Each number is 128 + 32 x the weight over the matrix's rms, rounded and kept within 0 to 255. Layers, rows and columns count from 0. Numbers have three digits each.

# layer 5 MLP down (transposed), 256x96, rms 0.322, rows 149-221, columns 0-95
132139118124106192090139128139128166134137085072160138129120143124159114088133063081161090169112104149106106125108074183091153113183105058189137096113066105156111148140071121154176072185095107139150098114096185165144134159095112126119144118133161181102118112188132142080166121093151126138
173126101093128103123163133128127174158121166139157101184129107102180139126125143148139118168165116123136125126154199116131153147142105127113196116131087134117141101094147156132118128135121093164111146077112172140135137126150097132135147123113100148133111146113126162134136168142135132138
062131074147150108055166134119132157153161130148120147110167134170180157104188154062139149160209124119145087177143174119160067098130144140077116119154065143129161159112120078156150189098108118057156116148156091133064108151139126173110184127167136108132081097153191168109122106030136114160
154096105154076173113126102131161107135130125140117145070189093122147095076135102079104111130149142118167077077128117078082163110110235122155255094136112071144151128087082176121107074138114074164172157101107161075105119153091110160157186122149078129104158155159113150145114103161111116151
132149119151126136132159117045084114101109106142094104104161180156086155114169159145115131148174153144166121085150155122117114127121151150103127123139125135098080074122149183143131141151070079161095138135186053096131083122068205117100122139098109084118088140166130111144171102164128179095
113148169086097069138076113116164134136145151117164100164159158138169167105092104108097110153175135150157077146107042133105098135076130120145200095123143079136084170181086122175123085133111110085096117136173130130188094144124220116083129197152140157098082077112103118159127104126131111093
091163091132128106157116147131136137098113140098123103139125132088203128107150095072138129108151099126156124123095153124142187097113124108142219116122106127137124101164107130088127111127153119128173118118146111191098172102139141153139147128083114127115051143081113113112115116116143101129
111153180143153135102102141119076088120127132077130147136152149106060159132145090142128149134153143095126188134130123143180106063136156133104005105152156212159126088111108097164101119097089139106127130147130120132144145147166045119148154101146127078088067111148195151156130062153128161161
144096180124110124144154159094101156127180131107109142062141116136170117175121105134106160130154131096125150137170090089097148074099107112076115087096118096128131151113166155080123184043116195061122136124100093129119058150129149078127043150075126183122159138134119169158153092084058167162
121097136175125127087148116169083143103126102134125138139111112099182157103147101161115107105135110096146141098077147112133130089121159148101203131152141098152153135101101184132139091137172143149128129140124133121094115118127133131122098159168136153079149142088128175166098144134134171156
123126103108126176172142104116156114112186125176148147123120164131118179102197114135175117106122105070033152121127151156122170153131134111080099159172216146121191171160147125097046181085128129079072099143110075141087103123119122115107119145113087113114127148094086118164108144107076120128
176131193126156163131076163117101112161185131115100163125119134081077192141164102123122119086146096088127167159142166102173106102128140158114091190155168127110130144152097090117093166088113143200092117158118125130100120133105146145111093197054125074166103148095131100129128130101118162156
128142109137127111101168182157133173166166133151117119149101140112171111122141087162130172126220102098126130089127175093139119131091141141115168141143117127119147144102107174101138133097145155127123100114143142173141140128107133126118153122110162132158104132108149126128137154182120107115
119154105092114146129144068153114120138152094123137135121099117161165126125158069150136088148135144113154204146122148068097128149136156085133133127123098101125171103144122122123154102126118095126154111161104109154117146135113127136149131144099128119127144116156156124171103117154108115096
194128068133126163036133121121132141152168208134155131113116078177089148097119087195111106156128126146120092131114119144103107177153157113143108069105108132098080133114153124141181110106177120135132130083112062107130116124106112047099120160154157102119113134141145147102078166148130120160
116182080100145140112111106138128212143144161155146104209077150091161144150194110151199094100139097104172161095143101152168098139075013107114177105117150165200118094134127079119131135143141180136127144131118073095153065132143165131124093122171109158107109120128194090116147168158124074085
131128109147125130085118108090154113140143139111199134125157148137117152146154143127115143126139140134133095145124128094120141147125140161050134135109139098112122164073126146127125181114204105101118149144154081096099150158096128133117138159121114136109133108166134116125113088124116157114
145178133156193151160095156118143105114128076098164124125078158069105148143104110146110143179120173157114136142158113152139096089114153181039160174113107154118091090145088147167115129151135194165099136128198136168128086069148107155189169105127107179083129121130134138073149092142145103088
121098145112179137139119145177075130156163118102130150076118183198118123147120159156130098171104137112209118088145132135075163136144093118116173114110138082107046157168111150142207083105133177077113124116149132150118150079117156140119077134100086172103045127110086098137156107148130123128
145107113164090130164150169160152172164106111110081113170190112109136126119179119082125127054119141126104086138123126129144077094188182082135140087120145185046146128104102208138156085178122130156091093108173131168121081185082083164165097201127155165159162128150099125143165145084070117147
124123078124109166129193098156141164110100145153162113137142134139088138114112074185099116123131145113143133113118143117145080172097142098081119135119124132094138150120121126185100156134135168100093077133139141128152111134104111124140131094108114081104126134101130072145141112113152117122
185143100205040081160065108180150079173098145112117118115122112169112147123155117144050184204096066104205207132094099167114085168132137144072161143082071097124128078093115119129107078158112139112152088145137097100102075074118156149128165122095110120121175104148119152148137154102100133100
179113117089110135163150119146132133176185148190156109109134121135104146136167142115139133129127091118151117115105096189093102117096147097134033165132129141152112134128157078144132143123066145130118129153133059121154136139120071131182105143102107146125150123143103137123127107142096155192
151090111115075110119122131149104101137142160090137110115100109128155104119138162115153080109132112115103169106181130152134097125151134144087239121135181141128122127130146114142063120166116150114088110138146115158123101122142126100095118094118114113085096160101106097122143135136170103115
114132148135102144139120141135198117165169140154180109177093060192156163123123155112130163133105144128155132089160169167139131084102113134112158134132130135079150082091100126132169154177102162124098169127095175120140107128158183112091152148096100163137106121093111125158163132115164164101
155087063144109106072141080119145157118143109115165048152107126118171123124107142126116105133136155129132160114100161122096129129134102087100255163109132112115112097138146171139121122100184110157127144107143145126066141139109104135126068157118112108112116148145122145184110142162113110118
174154110106150086111137124139120080051121104146132170076099119128108104198143093152189146124119114089164095118083160107153176117118197066093218101131095167091161146091160209099136181176135109099108173035162168152087126104091125116161136154113084130130099109125119132136172119082143125119
151120146058052140145099107122120140150146104149152167116093110098096125120120092133103143044145127106147113181113131125148159078139163131091050150095100125173145089118095155143127173117164114162146097130090084148080176127121119109114080112137127133131172065165140177145116116122119155141
146145137137161085186154126132104117100106093116154165120154151100193153194186124132116129156163139113105122168089160180157157185145041140110183146068193152130154108136101137137100136140201089096139132140187155085163118081076140114121143175187177117100151088127176164125144137147154161122
127119072157092065143186167101174119108141123160136101119064158149180125145117090140095130172202066122129109051091154147133127091074169104148124203101146105120150128111111133112122124128174134108089167132112129122093127100148111115140114075109151149129115137115112126083068125106128109158
182085074144109125129163172080085128215039235043202129124171103156171107060127153140183107143120125140138196119145115184073128128112139087118154161103136088088181117104126155122154103113123056127115126164125085132153182123139101073141141186066129093133091155097189150085119050172128127158
146110103123071142161157147101096157149163111125146104134088128139157107150145132127133112143156127081117111149136168074166098098132131143117137102149139087124113174139069144159147122137175131157102102157157143155115118143137180096109148153087132109148154117149123154112147146180115117106
104113122202125109127124106130121108121156146094125169130109134122151120131120177128083118125131134093153125126154140173128094134068180097158150152121137157122107178068137028089123170128158088120121141075146088118163129132103147141113134111160116124183116152101096104138105195114145151133
125139134090112135143123112128188129131098115121088131173108089138160130132160122075121133059116142143094142183119152149118133070154123146037096104165105126109140125116155144135117147119123160138153080149124132148090152164125128134158105107113145138137175116133120111114120098140108184137
150145142083154150159137137104132125190156116147130070118120170158101159133122129111107140056123106172124125120091146176107082125089117132121139141090135123115112114071182119131121125157097076146100155131128127124081135161121089118165133145144144148146116189098137150136151095170109176142
118101086145120145137120094137114168127156155152140144156139119136141144092161129154114111183083075115136125180147139084166122136109127148101144162132123152111108141108165138111151112086088189117116092126157128170156174113119119095155119112112143152131131163070165100130110120147111097100
141084122122129108101126101144086144132132134138148099168117131059116172112110062078102125119147147133135207162135108101115140115156141150029158160110089108151111139112101158174104150120138116206105112142105165161086080152081110152188150181107144118119144143160111099137169148084127110096
063158089070123148154131209093125131063148114135097115174216131153049086208083138185037122145116163105120103090117129102175163129055129149095085177147225196114143111108141173123115149181091126120213121219166079102087077129095189122189125065172022031141126205173143125170065171149109122152
147086122131163086075115109096105147110183124120146126180209121158150151136089100126126092147130134134105094135138127186138143149090200042129152109138163152129156115131115152124128136159145097101135147121083117108108118149127119116190073125155143154139163115171123128159144089117149096186
135119104107122150126108123083124102121110157134124167146137143158079161115134156117103140091130150172134141176183186127097072176108178149065093191153089112075185141148141129116131136113149089146083161173120152167080078124160133076133152124096142091132122168116136084121151096189157162113
178125128120060185111108162079142122171140098139160157142123143112122097157132122120130127097168140150091119125120120127120215143125155083135072129117080118155116083100077133107076139148154169119099103140139131141069121119080140075121123171102099131137144104134110065108141144092095143118
113188108117034134087090102087179161083089099171122129130160108073122142217185090203117166124089180160167157118152096122119198109196054152117030130150118198143092183138103095105112113052095138102110087211131111151130193168111149147102146103100093127100115108191156101092125119051074143145
159160144130150084102114102146155191082096083096128099104095153116164148109101108119170123151153095134121165133085117131162085116112134113126123104176151080140152143115152088121087074120138107126116155088142156147105113137102154127162127107130141134105123148104142093158081080150124114104
182164147131152112088136168153137169096129133151126094137079096087161130130087087126157147139106090094156158096116128129129069121118136117126181126128109099150142117107161149188129105119131099161139188106095139132091134097116144125110125114148075122150129165099138087134120135138108158138
152120172146148139160156087160069146124120120091107123105114169122143160137096131125125156126136104131088132114115152145077070089154107135113255123122161124130131101137129106108120152143125132143097161104182185189148149141122140109135167130084138159132123150144153129146079124156107141056
132132142135151090079123129046164093124152104075148171109159065122160113166158075133148182096140127132089105131118093135146156115204137072135100085154101186139114179119115102102186146081161104139154047105119178114167163131135139122149137087135150151128129155172120136106188137107063172101
084139103165158096098088128066123195137150047107145163113168081133137092102103111078219150118124135156122107137175112172101100184136117163199221075140078141128145072119144102111148086150141075126188106077136153141141168149137068145151146113175168149175195128092083150113154080162141079096
175204113127166109125125132168162142158128079073131110101150150135134196131179062066042102143041158059157155025095053067118192131156113097152216068091089125070036114121066164133116059196123134110199117103106178115136083167115151095047199117119141166137129163172094170083006159093226177184
123086127136119132145137131118143154108113159098157121143121088121093133146122082095107069111177157165151155115128095132163141107099081111151131085129103178114164079102136134152106097124150125172089170173102190076125101142123151158164141118111110117129129111096127155108183185121129071083
091135134105146122126113105132128100181096151147163123096098141165172122122033130123100135176123101108130133105142094100096173088156076133188201110149123146104101141121145181102115126098174147140091166116139149117098085135098093097126104171140139117127084093074096118097167137156088093131
128154107123130147162153115163128148119120111154132122094136114123068118115116126082085114087106134151134111135141130109097089151137116091151208126131165113097151165098100177112131171129128112153141139062135138143151084131091200090120145171115133102149141165126116159181123138142121104119
139110122153110124143084078130156158121144124150161162128080114184173121087116150101115101113109106110097119111140094158131155112132145119157193078096102116162145116120117096090168148105179112120083119142117168177144111105126112154128134115166112088142135126201110116116161142162136087125
150080099083068105154187074134139138110127135129097088109103070128119103112144141113153130117149108095199121157180197130146135137133134153141118118096165110141143143091176143135120088117162131161116131136168115116152074117109128109110148197134134126090118153107104126143132158118128107087
116163128119111172130146104144124086147133140187142123143107146139147133125077153163137144140139184108099097095111179140109168125124089132124202106128157147146122112096124191145139099098102170107137148090160167141152079168137130136154179105177093118127113162106115120139158086156148091126
117149168157154103147112151045220136166082103113164043136104113098137119134144067151124139080138156106120126122112161189071142133065079150126150108156185182129132136085088109121148129098076144120160084125171093102096129154078130100113084155147136151151187085154091167110088129158095076109
156134086110129156103133124149146141105125114143143070137119140121165158142112106131113106138128116113120237135129109103148163093138092132123218144094129111116104119114106143127113128130087108134158102164158125111110115125148133124099145143111130119101142129135125153173149116133105105096
122079142148110157157136137122163163170077107036144065072116127173156085156108125132134109067149085116130144123054101146121159151120077107136152111112143151116099119084146142123130108099174092147106132117170109122088089119073102163151129176118141084151139080183151155087194109108063157112
084112055123082168074178144150149140146123133095121124132125136183151111109130145131140107153113117149130149066155162124168148110140130108114150105100065127088164090143156129131110178125120089193108133126078124126129119163137111168105141121112118137134050092111129149131098152172135077161
157174132137119151093122148119117187203131167194161151152138080124146203124129098150110199133081097105096141102157174123114163171121064105107108140132138141103059169146102140133145135126092096151205169123143125175122161142110146088140122164081144176164054140067038111153089128058168124132
144167053081112124151110111084099148144116107105111103117108100116146099136124112120148167100162145125129136160145126149206197089131104142029074102116106136123135163109125145144151162108096142146116133137142108135109119148137127090135144077117113114199114127122158125129178085131135172134
122121153145184104145153096147104146080186092126126089215142117126121169134100132124145123146135114051105131032086178083109075128118120144189125165148128117129081158151125109124106104106143128190146199191148121203173115075126116153103041160062128127119125139084073084098099044089134108121
147189072142138175162145107152147189110130101143156162131130133110163127105107128109126121115140149154112085098129169149123090115160123119119151124095133131136135131119124145101131173169144132202093121159117131131132082118108144198147114104115128119118101081097083130205132112157122082164
136144144156142141164147117129169193127183158084101114117125145087170167138150090124124158175145082084167142142144081108115153146174103111097119094076097094136091179135149104162182119163117146140137083076174131145152147168125106168115153103106202164130119115058135139112050078104088129138
184124093109095086144159091104156112172154115078123191107092125129156093165121122165172130084124088114175139100105134100114118140117186121117138138109064146064053091123090138119103180145167118122129127087099129182140161136173135085102106185096185135165120147129152147105101124074152157114
083184171080159124070101144067188115077101137161100129095133134122141144106160126106171144152009088106144116143155095160130188123118063130130133151169118113122140161123139076096069122052143184095171139122134161142098134068116181100067131154135118114066082182094123143070133132130183095136
089168134094101131121165097171095081145130133179078141106204130133047158134081119119083176122138199098173110115127173113100054125105163195151133145110169191085084108137100188146149137164095201110080148063088179093077097120078183109119125208110074094114095154193125080169127106172099151167
105065129081093130110156051077121154124125161176122149137134115161082133083085137095120107253154175081160176139085100029108213194107110092198073129213140113043112116136161150057134151106144089104144163195082115129141118092086196174096178148166157117123097189076174135068098140090100111173
093105166089145095092096162147137179081083076111136128161114092116111110088070141133161085099123137157087201066127173158131166073095099131140121139123167148167126124173126117076112201112115141152150173160059166091112110163170091060165121141125107122124128100138135163121150163078121142130
171174055130151149118141134118144119143109144147094144108155119150178119125126118128099141170146136087102145106132139118149186125171137085121179111181092118106092043151127090085075143090142133168145118089131166193114115120109117110121121139124162126143137062115158139090111148075096099092
147117138139097139109161162080056123130095126202112108069113097152071168114150155124137142107139163167147102146112194105079096147093141129102152094166123176127104145127112135098087131146115167119102083141178102185134191140111127101174133154092156140148164133147178149129141103119108143154
120139150152124141152114146122115147137123102127098137128163066137091094108142123135116201119126114116087120144119154127147135145136167122140100096130151128094146144142097157087137126111141127110133145095137115156122164130131101127126145097105166119098138116112153063093105104181115140121
181129150119088123116149126150095072133189117088065108114128140151118130100199081144074144152157133150102134132085179105101096136132151191059123143147196150120178146156191140082107119108113061142114143139146150081125131034152087111109093147119122086137130121156144109127157068114138194154
083096199077127162133156105072092103168130193202143126117148098178089133158107198091104117120141127149080133129168183140094224041087086050106096082121166141072138101069159149103106104195155144112104134152065116093147076119099094125120119145117133135127074161079084126155178149169159094176
# layer 5 MLP up, 256x96, rms 0.318, rows 150-221, columns 0-95
086116080109155104137148102160162102135143111134127140076134121140112125113090136118154150077087114111144093068138091155132156177099150146113127134169188090135191116146140138081123109142088164115141113144138112128152105186114182088138123175118156115098144131119167099097140104125121096104
178151182114113107133124160068110151182175107142103146151157152152083117147058082110149131047175133157150105141188134105192174145089117125182087132148157162176114169213116151076101100107152133208115138127163115164163156097178127187119113081064175131126089096086088136133088156155160142102
144094183142106058139092138104092158166077134107149137181133168130134175106124155123139179157137106131127163195119151102122152147135056133160094103141187158081122116165159054109120157130140141168115147080108111144160170126083107134059128141119137149108098121135110073073083127129108093109
106124099140180163150081135167138105174082137162116150155109070119097141122067119134158163096071124130137088163248112108117156112141098115129147145126148117119159108122113118169159046133084224106125121196111116108148110096162111123108105114122167133140155151104140157129139130104098119151
084094129082150112156133121118127138128173134114123150160108120084119088091184113136060114128087128150154132083102088126138149161154107148103047117153140072172100059129118178154150136137135180102154099195120121132205043136128156152145124139173138153182120146157137078143135116133110068151
107132153171082111087134076184150120142129103141141112131147154138070133131103089123101193141141169072130105167113072129131155169115086166158135105147128125193177160105152087104069168112083190146130105113090141156114100115098133113110110111120158135138108088144092116167081145127186166138
141115092131121119151122126149185154198121083173152195161129131146097132080136194060097128137125080123133131119125141091159117141120175155149133066143161114143120140185105118120187128084175142124145134102089095128184201139083153160131124106080064080175140137071087107108122114111136076138
071094154143165075081162117181090124141073200103071193106143142164123130124202187142118142038101085120146137088121165162132122036154084142090105113103117101129125111094160072156106127120194127101138100156101167147116115122141165100119135085126138163067143091152111096186190121172117123137
108136136066126191159125128141150112125156144113164098115115167153100081172089127097112160121142111148133082131115112133116125161151131159151110160104125171102140160113180082155162097143147123093122128097067170132161151176084136101120090145117093073090140094171094108127163137121090065112
119099155150117138142137144056111116131143122170079150159137152180148145140144116133234152045160087152115098135107101144099169177150154132111092139152179076145134201157180143203163105084109131099172115112153161127132111125166109069048141077134161106107056153096160124057092151163180153117
054095134138147165112148141130078108140152102153127073167149087092094154105088192107135158130126164172131128143061126129184077113124105135082119172101152123093172122150168125161119098144082214054120102180114100141177078145129079170136124158163136204138109172125144111152176137117143097131
121146123091156176102083078163150111107127143098126169110169100136120154122120191111136109147086146184147145120104096098091119125159120062120136116147148148126125096115186113190123110161091160152134150151130118132145173132160149114151135164129093137104195097146115146136125141121095132152
120159134098097111184145097137151116125134155171111148153144163177129106155086172128138097122124166135120141126106138195117135149146101126106116109077147120112127162110182126120171170115126199132105133124173112091165172112140116151105140109132156125090118103063081096077082112147156181132
099173119126175178117119186179168077135164109050131127117142080108110148122127105104130097138112097159131127086190147155089106171134123108158114184141076093077121150116135095177184130162150099119153154147157114141127112146104130124121112097143106112119119094135160106137123126147165158130
111146157068187119086156173116108133114070099129110098069131190087165105159140119140150125136190118091068137090140093116073078155131120122106061151166166160162087155141094148155148141160140102088131129131088178152155066087127157150080098124183130096156124134180192142093151119108133062124
108178181134162122137193120134121145125097093147130088096115083165149109147110160125141128100157128163144092147147123089153152136141135132159085146156124151126103096166159121174107058138131116156060126116206150145169124138134142126155137104115128158135147088132150116158165131061145118112
057081123142122118100137104127173169143182133125069156112082110138120132098082157132114105141163140126131168152120113074119167144184127108117067160163118132184123107200142083162126119109161120100156143140174095122200098170121116138077100152147125139058134085137099120183115134084079135159
158144152089160092213126144028112104112135125140151186114122171212086154118096094111119142144149118118155132110127154110195130097199080149095108119145130111112117108158102107112222129055098172175105142129152106113143131101045149131205163116127108109117073095138164151108129101121158116196
142166116146170119142111137090111116116142193162101130103164054160149066183082128191109120119134115116209100131252101126153153181102097177121106144137150167089154168102113084157122117162146190147196101103102156123077070118123084136089135111176108110134160121115052198118135114055159104105
156171157114181119150070143133123141122084158123156141062153132056119133114139152152176106168096159107144096136110104111185186136121079164124145145126138163089127106189091099123150202137067095149120168143154118138133104085123125128124149136156200143058135144125115121106103120129099109162
174084134151081153104189099151103131133103093140116153150136072068132147084097140088134200110130135161080165131143118072159091123190057126174139139084115156181134144099136120146118147095121208112134151155060124072176125123099091086154131093173104162103114183163151144115102143111119119122
165143143111129106133131121134149116182201144123164138096132105141131175099125176092116136080083127106148149161111113153155116113111148178144064175132150130177141054120060110161092143126118115192119147142145164098113103115117141151119105111134108153127112166102133092125051091128099123157
127175097102151159141132128051201094121110149123086142147170152149104160142151107113159153128104113125153188150126120123099119087101146108105116120116121144098122047109114141172142137126167163155126143081076135143138177128181102174089109109100146148094133200112119139068100155109134195120
154147156085182155092099122104102098128108113138091132135104144070138077131160088100147172145167136110132084093174115120118110138100040148160082142103104146185117158170125145130138156118143106133076131096144132144134135167125152120116140094116153153093107101204152215152101149172155136167
127081103155120114131124137142135102130130183143164161143107154166109162116087077096112067156153125168178139121100091132099089087121091092186194116172214090145161048131157181146163103138171157081103171137127080068132112147123134141113049126144157123104133102184162093080133113136141089093
131142164169128115048125099107176121036129118123147165161095158115080079122144159102142180117132093126152139106086147144197182138128134126172105125160132143190159103138103164203112060150081168090111123161116127159097137104135231140196122117110104156079101154099167100115122121098147168109
044179117154085125093107136106158104127107115119096105162104154132085097191120133103095111089122169098142098134099113178116098167147128164088108150122128142146120121141180098121089146146099167083173123132140152131136136121144119209091113095094219122115132102119130127158136125159118112166
141125095126065130163167168077171090139173151155099157116227139130145153124129120067119106160097047115137115134137067163148062120075179087157139085148105159158131148138119049144087126085099159170098131096089077127133167118162129103151112217096148178085087102086152208137154084182156143131
083101144115124146163083145102159138146159167154148142135164123135097087142117101133120157092079178115126120143121151100158181092111105109119071153201133105113113067122162098088084174188131147131189117137146066112132128105155092097090103146122093147162124117136135093139154086034128113088
113151130102140183104146156147164066156146087146134182098119060096122154132117087164143153092175136156118091079203154110107123150121143094146125152136113164226175118133112153151134112177107044168115157185108100154080125123040099144079106137182103087123094088133125155118109133174154161127
088104169155118074132134120121110146120133112117116164090130151110141127111108123169074142143141140202112160105100133116125181143139154107106116126094154163090173071130140133163145093107101164197170108129106128143131079135084086129150101100153143171123103177155184158145132100077132133141
091144138118095175135158160099127153133101091163130123139105129157081128132156083143119129087105165209106120125126093104146167097163103163112122119142120121098142074149137191151130113161087130149156117131049134126129116107128109125179134146127124136132140067147177152066124098093141087166
105190133138092108196097139151109107143173151133122136136180130128139117085151118128144149135172105102139085123133085149131097144151097179147160086117096131197131058128074115111127167119104122105069098151157149095088122105179131124122159182162127140104131092140123146127116147107167111173
093101094110106117123103154140108098161124126161151130160104157173087161114123126118118137097131159122189170115138107147061053107139157150137139165143147130101112081119132106119195106137082144101185154116145128118148068127130138130090064109121108121136173149111103141146129118184099132151
152123178134086140169131164126186123112123138109115136160110148103097089127118103102166126054143121179152116107161126155123150116147128171127092111142072107083128140115125151189125148131115086103105131141155151112113144125136166102128185123163131137108152120137133151132154152153160102125
130090158121159119141120170144161138101179154175092147100123134138097117117055061139169125139195132211171142134172076133101131129204104114098139150132188141177140096151117152147154090215144128103067118149144117169178076169106092146167104115114157094145138125144041069108094121133141143115
147136125155128043137112176033154141112149116134131116122188184105136153127130093077115111101169069160163143143135071138143085048176075115128084119138156062179123098129088183068166216132034169088154192196067106121171156141180154139074146201104124181141076107121130135117151207187183116189
154136126181065107175009173157105098152095131101167143134101058080172098083166122117129138108136191150148148122105107130177102157120081133161166168134132135152122147055101076132131125112098080157138132143146122122122093100159141123092157122043120171164101109145153140117107132148168146132
126125087155189134211113135138126118112149108091128118105113135124154163104078072139133131172111108087165134100157109159210110135136106137151127156118145143127189113168154115164225112086132132141113138070089106109161153108164169170087100173136114097150153088105139117145129144134135217092
074096146146165119134145142137154184147095135154097138213123135091116072092089109129114127157128129158148135065134143119146118112096191158107125176078137162146132128168106100192165069116085107073119162122098204133167099142121104092100102109122097117110170154129060176131144100123147136131
143102131174140096142126153157132177130103162100176138169153051141103112084103141183090098103101094132144195144169130058113028182100145109178165147113141157180124108139105068187075133094096153128149096116121143112146132170080061138074092189140144102102154128218082169127145121087138142155
154132183145112135144149104118137111149159163147108118099127122146132160093141118128112138091098178123150110127151116047119154141094140164149126147109094140139089113149103164118127158196121124100099116164083171145157100142136126150107101147111174113156097104175154182144189105095149144173
051117119146134106086182102129160089142107146186129128135079159183083119138157106104138081113095145133151090136162145116147178167141115101116101109118126154143179179147074145134130131164072150141136069127131114125148186136079139113117096126093103142091112100126123175135103147109122116149
116140118151147128146108126116144123083120137119168133122193103100113106160105081104109163076150111172200163107160083142175100128101105090145185147143169045130115156148112081140139116128100199095092134158176119147120103125182099147131101117094118078085156077170099157078100114172128167117
162114106106167096170138146110162095117129118130096168143124154107109061115105103073070176157112115140113080159113093127145142155126120132167137122167137126073147129222128177194145114098155162136115139037104044160110145127158181162145137113083133124156138145113165112150120064132133134084
177150162146106128176158104095062141109065142112099132104159164139089110143137069129087094151148197173133124162101071140213129180163129124144156173132168122171138131169154139123047158065114152076057134155096168212150060026153151112116124138062175140154150138111130160102159151118224100113
137135129181114098171075190106176082154138180201113103098100134118095105081145188226087124095112116113163218113199092076234089112170157074130065140179222155100113106109186112130074099088098179198180176136165110169092144085096132134105147108098151168176110077147128118166113083098169151163
109139103142165147121137125173107095127177135127125145198126123157132133126166117157112108131104087151117129107097086113172161128089094151140099155116141171125100107127090132092146170119174179072100103159152147159132092151163113131137145140134172086121112123216146058103166133114120145077
111124150118156081117126154153164121142146140139129097133127155168101121074160154104109079139074164144170156118145085123139111052114185102157115076145112089218145112096125134101127085170140175089163069139103160147153119149132081131103128122124162164135151160075155136101139133170100097163
125130100141151139160121082181096061111157144106143136143172077147143059113117125150127171159174144091111101116160115093155120151111098133134085121128147138127143127151105146170126139179120132151085147080131179098108088126158088129142135130187109097111168162136180197134110140118148071097
143204139149156145106120184167094136112111174110123104110140155122127092146113103105124142125138141206166110116165134141137041132110120077168137156178105177142090147132126136153153091135101129089164150109094106089074068138071113115133146150129109189136094157128135136104131111122159127087
142107088183155099089136133154175092174114156077112126153106115158134139143129168112096122144152125111135098078104101170136134121098145159179128168137134076119115165173105094176119120130140107108219136112102129122110137157148142142110121105104156143139103137095131092108161098143129153153
110138129108139145120135152103149184077136135106088122139076121106122123095131109096171083130139157132137150124110110132083148125216164125132059092174129174162112135133186150130106110137107150152128134171131141141173120117157135095102127148142159149170168100103130130109064149157148177091
106086139099166180085148134145088088084180086162052165151198132104118149110107117094122167125120163159129223100099152109079133098203143148142135136093157147158119077174067104109168138061107122181123098137116149138142185131115066145095116136154143139128092150127084168130067134136160104116
100129171136108130123171101176149139109095159151108155139115138124106114147106108099130133148107145123140168110142141147108074105133067104132156134118124147201167134122128125115141098141166146116098126128136155081173175141080161148134112130125096182102178158149104142101071059138141139086
083177145129106167126151125122156105149117137149136208125150148153147151137088120126098121198111150153076105151074117113126119116180107114099145111179126152093107115141157164120146108093089150181120147140101099071170174056134084067148088118121100163131103022143167125128132195110154124148
136155192125145098163122162163162087168096159109161167061150070087150132128096085147109062153162037107138139143086170082081172179096095107135114189186119125100134152128106108087137159131177136135166088152162093161095125147125143114091112097148152110208177121123140127103095108108153169104
125107103115137111118123190127137051075121052142151143102115148146110083132057093117143150126184153106140110147215113128094115101113085141139164157135133093155173149081153076101141111118239132080137111105099121116129158130111113100086074143156179063162177149144153131117112167164087150117
058107155125100099108091152167156145131169159100163178088183106142090173117192148109104105121126123102145139118132158071122140162122120110110165122090133102148122130125090112102157139120120116131113129136116115120054102125165118124150123166162099124097154109163105114124124095106117122160
109117118160097095109095174206113100129112107139091118114088159134122127138158186105077146159138130143131114126143105157181145133143101158155083100155103115082089160166106070125103099063160137121113103147110152178119103122037113104148151169143110135146169112116146121072238152213082133099
088106153114126146099133121134133076171130147143099140132189157114115114183087134085122142134155119123129095121141090160147139137118131096084136153186123141099139126155108133140149120116119131158157115040123176119106137170153198058096119114191120107130165147123163140058110148147112118108
164148083116142137078074154142121168085127181127093213126148132092125089084081163099175143109137152123136099140153144153104097184104112110127107141124133082097187122153135147090085115153134129114107169105089126116094135100109143143097083136135148125146141169111096129164112169131164142072
142150079145148104119111188110147088123133130112139163153140125070043123123140207086124127154074107147082124170130144143138128116126114140127114180124157132120145136184155172130112121106134172074121089154100171091123159151078144149181129117108159178151125126110177120155166142134114099108
166099142123126063122143183146137109108127117103087197129152140135107116119154157131098108134096139118116143117109086170108052106098146189165117092221145167134116205141179118174124134127127070127135107150169097085112128150137098068094119153215136144149106093079130121152140181130054093102
074111079194163176170094157181227059138136129095130105040136095100193126099121130075134185161147181095171123084145160084215095156073071108121119142158175114095120160163119119061120105107119174150154167152109121085084101081113097201122131158160102140086116092126093116179120123082177148131
126123204169182088125145153089119065166173117191148157128129142132141142151155127119103155101112076117113165087107088129162135157062062164194169155135171104121142114165079136217165122098107061102128113070054118108121183025131132087133055135071161057128108114138167155084203146110116133147
121129105168152114145068144205136082057174168101129068112086118125138079106126089147077118129132159138121134134191050106162080158140070160134111179171165170145132142133119120191140184161154131133164075138144074145058129135182130109104133100157210156127167071229121134192066067130133124147
101153118177093117146151181151126132082167157125147127133125158160126148145163110123155128142148189194166160174060123106143140062119119125114144105091186164116136100105085116082128177156078159101153183121122099128117127096105102189105096142167106119096123089109072192130137100099152119135
133154117104097168127077163078108142178066115127067097081124178156110100122100100136112123174143164091139113176150182165123059101127122125129066120131130142142146182175118143124104140115100139080093180103141094108098091118147119082125059114129112142151130155091133171120079145198133156171
131090127117138145127136086160160117130109146105132118095071183116149182131127145108130116101141177136158086107082103102102116126172108111126113139104111127161104103129184074133106102107123105157119097134129121112175107163146184146120143099138094171152133149150114145113143150077159154105
136055137080081109143145151127143086150106093181111129152113150170120117078168150136081129113149111143148138160146150090156139131103110191128129090177151111101106058090158123079161036167131180122178158170100177129166106141122119168111112136101046115069138106165162120086120131064182114131
085142157157087098157138132105130090081113195122216157063143087124185095148086073118091087211115110127165124027204113097203144086123110139093116128113124160137111137109120061070117139162128112138132107109152100135132129107176111142170151162150098132154154146137085132125187204172152085079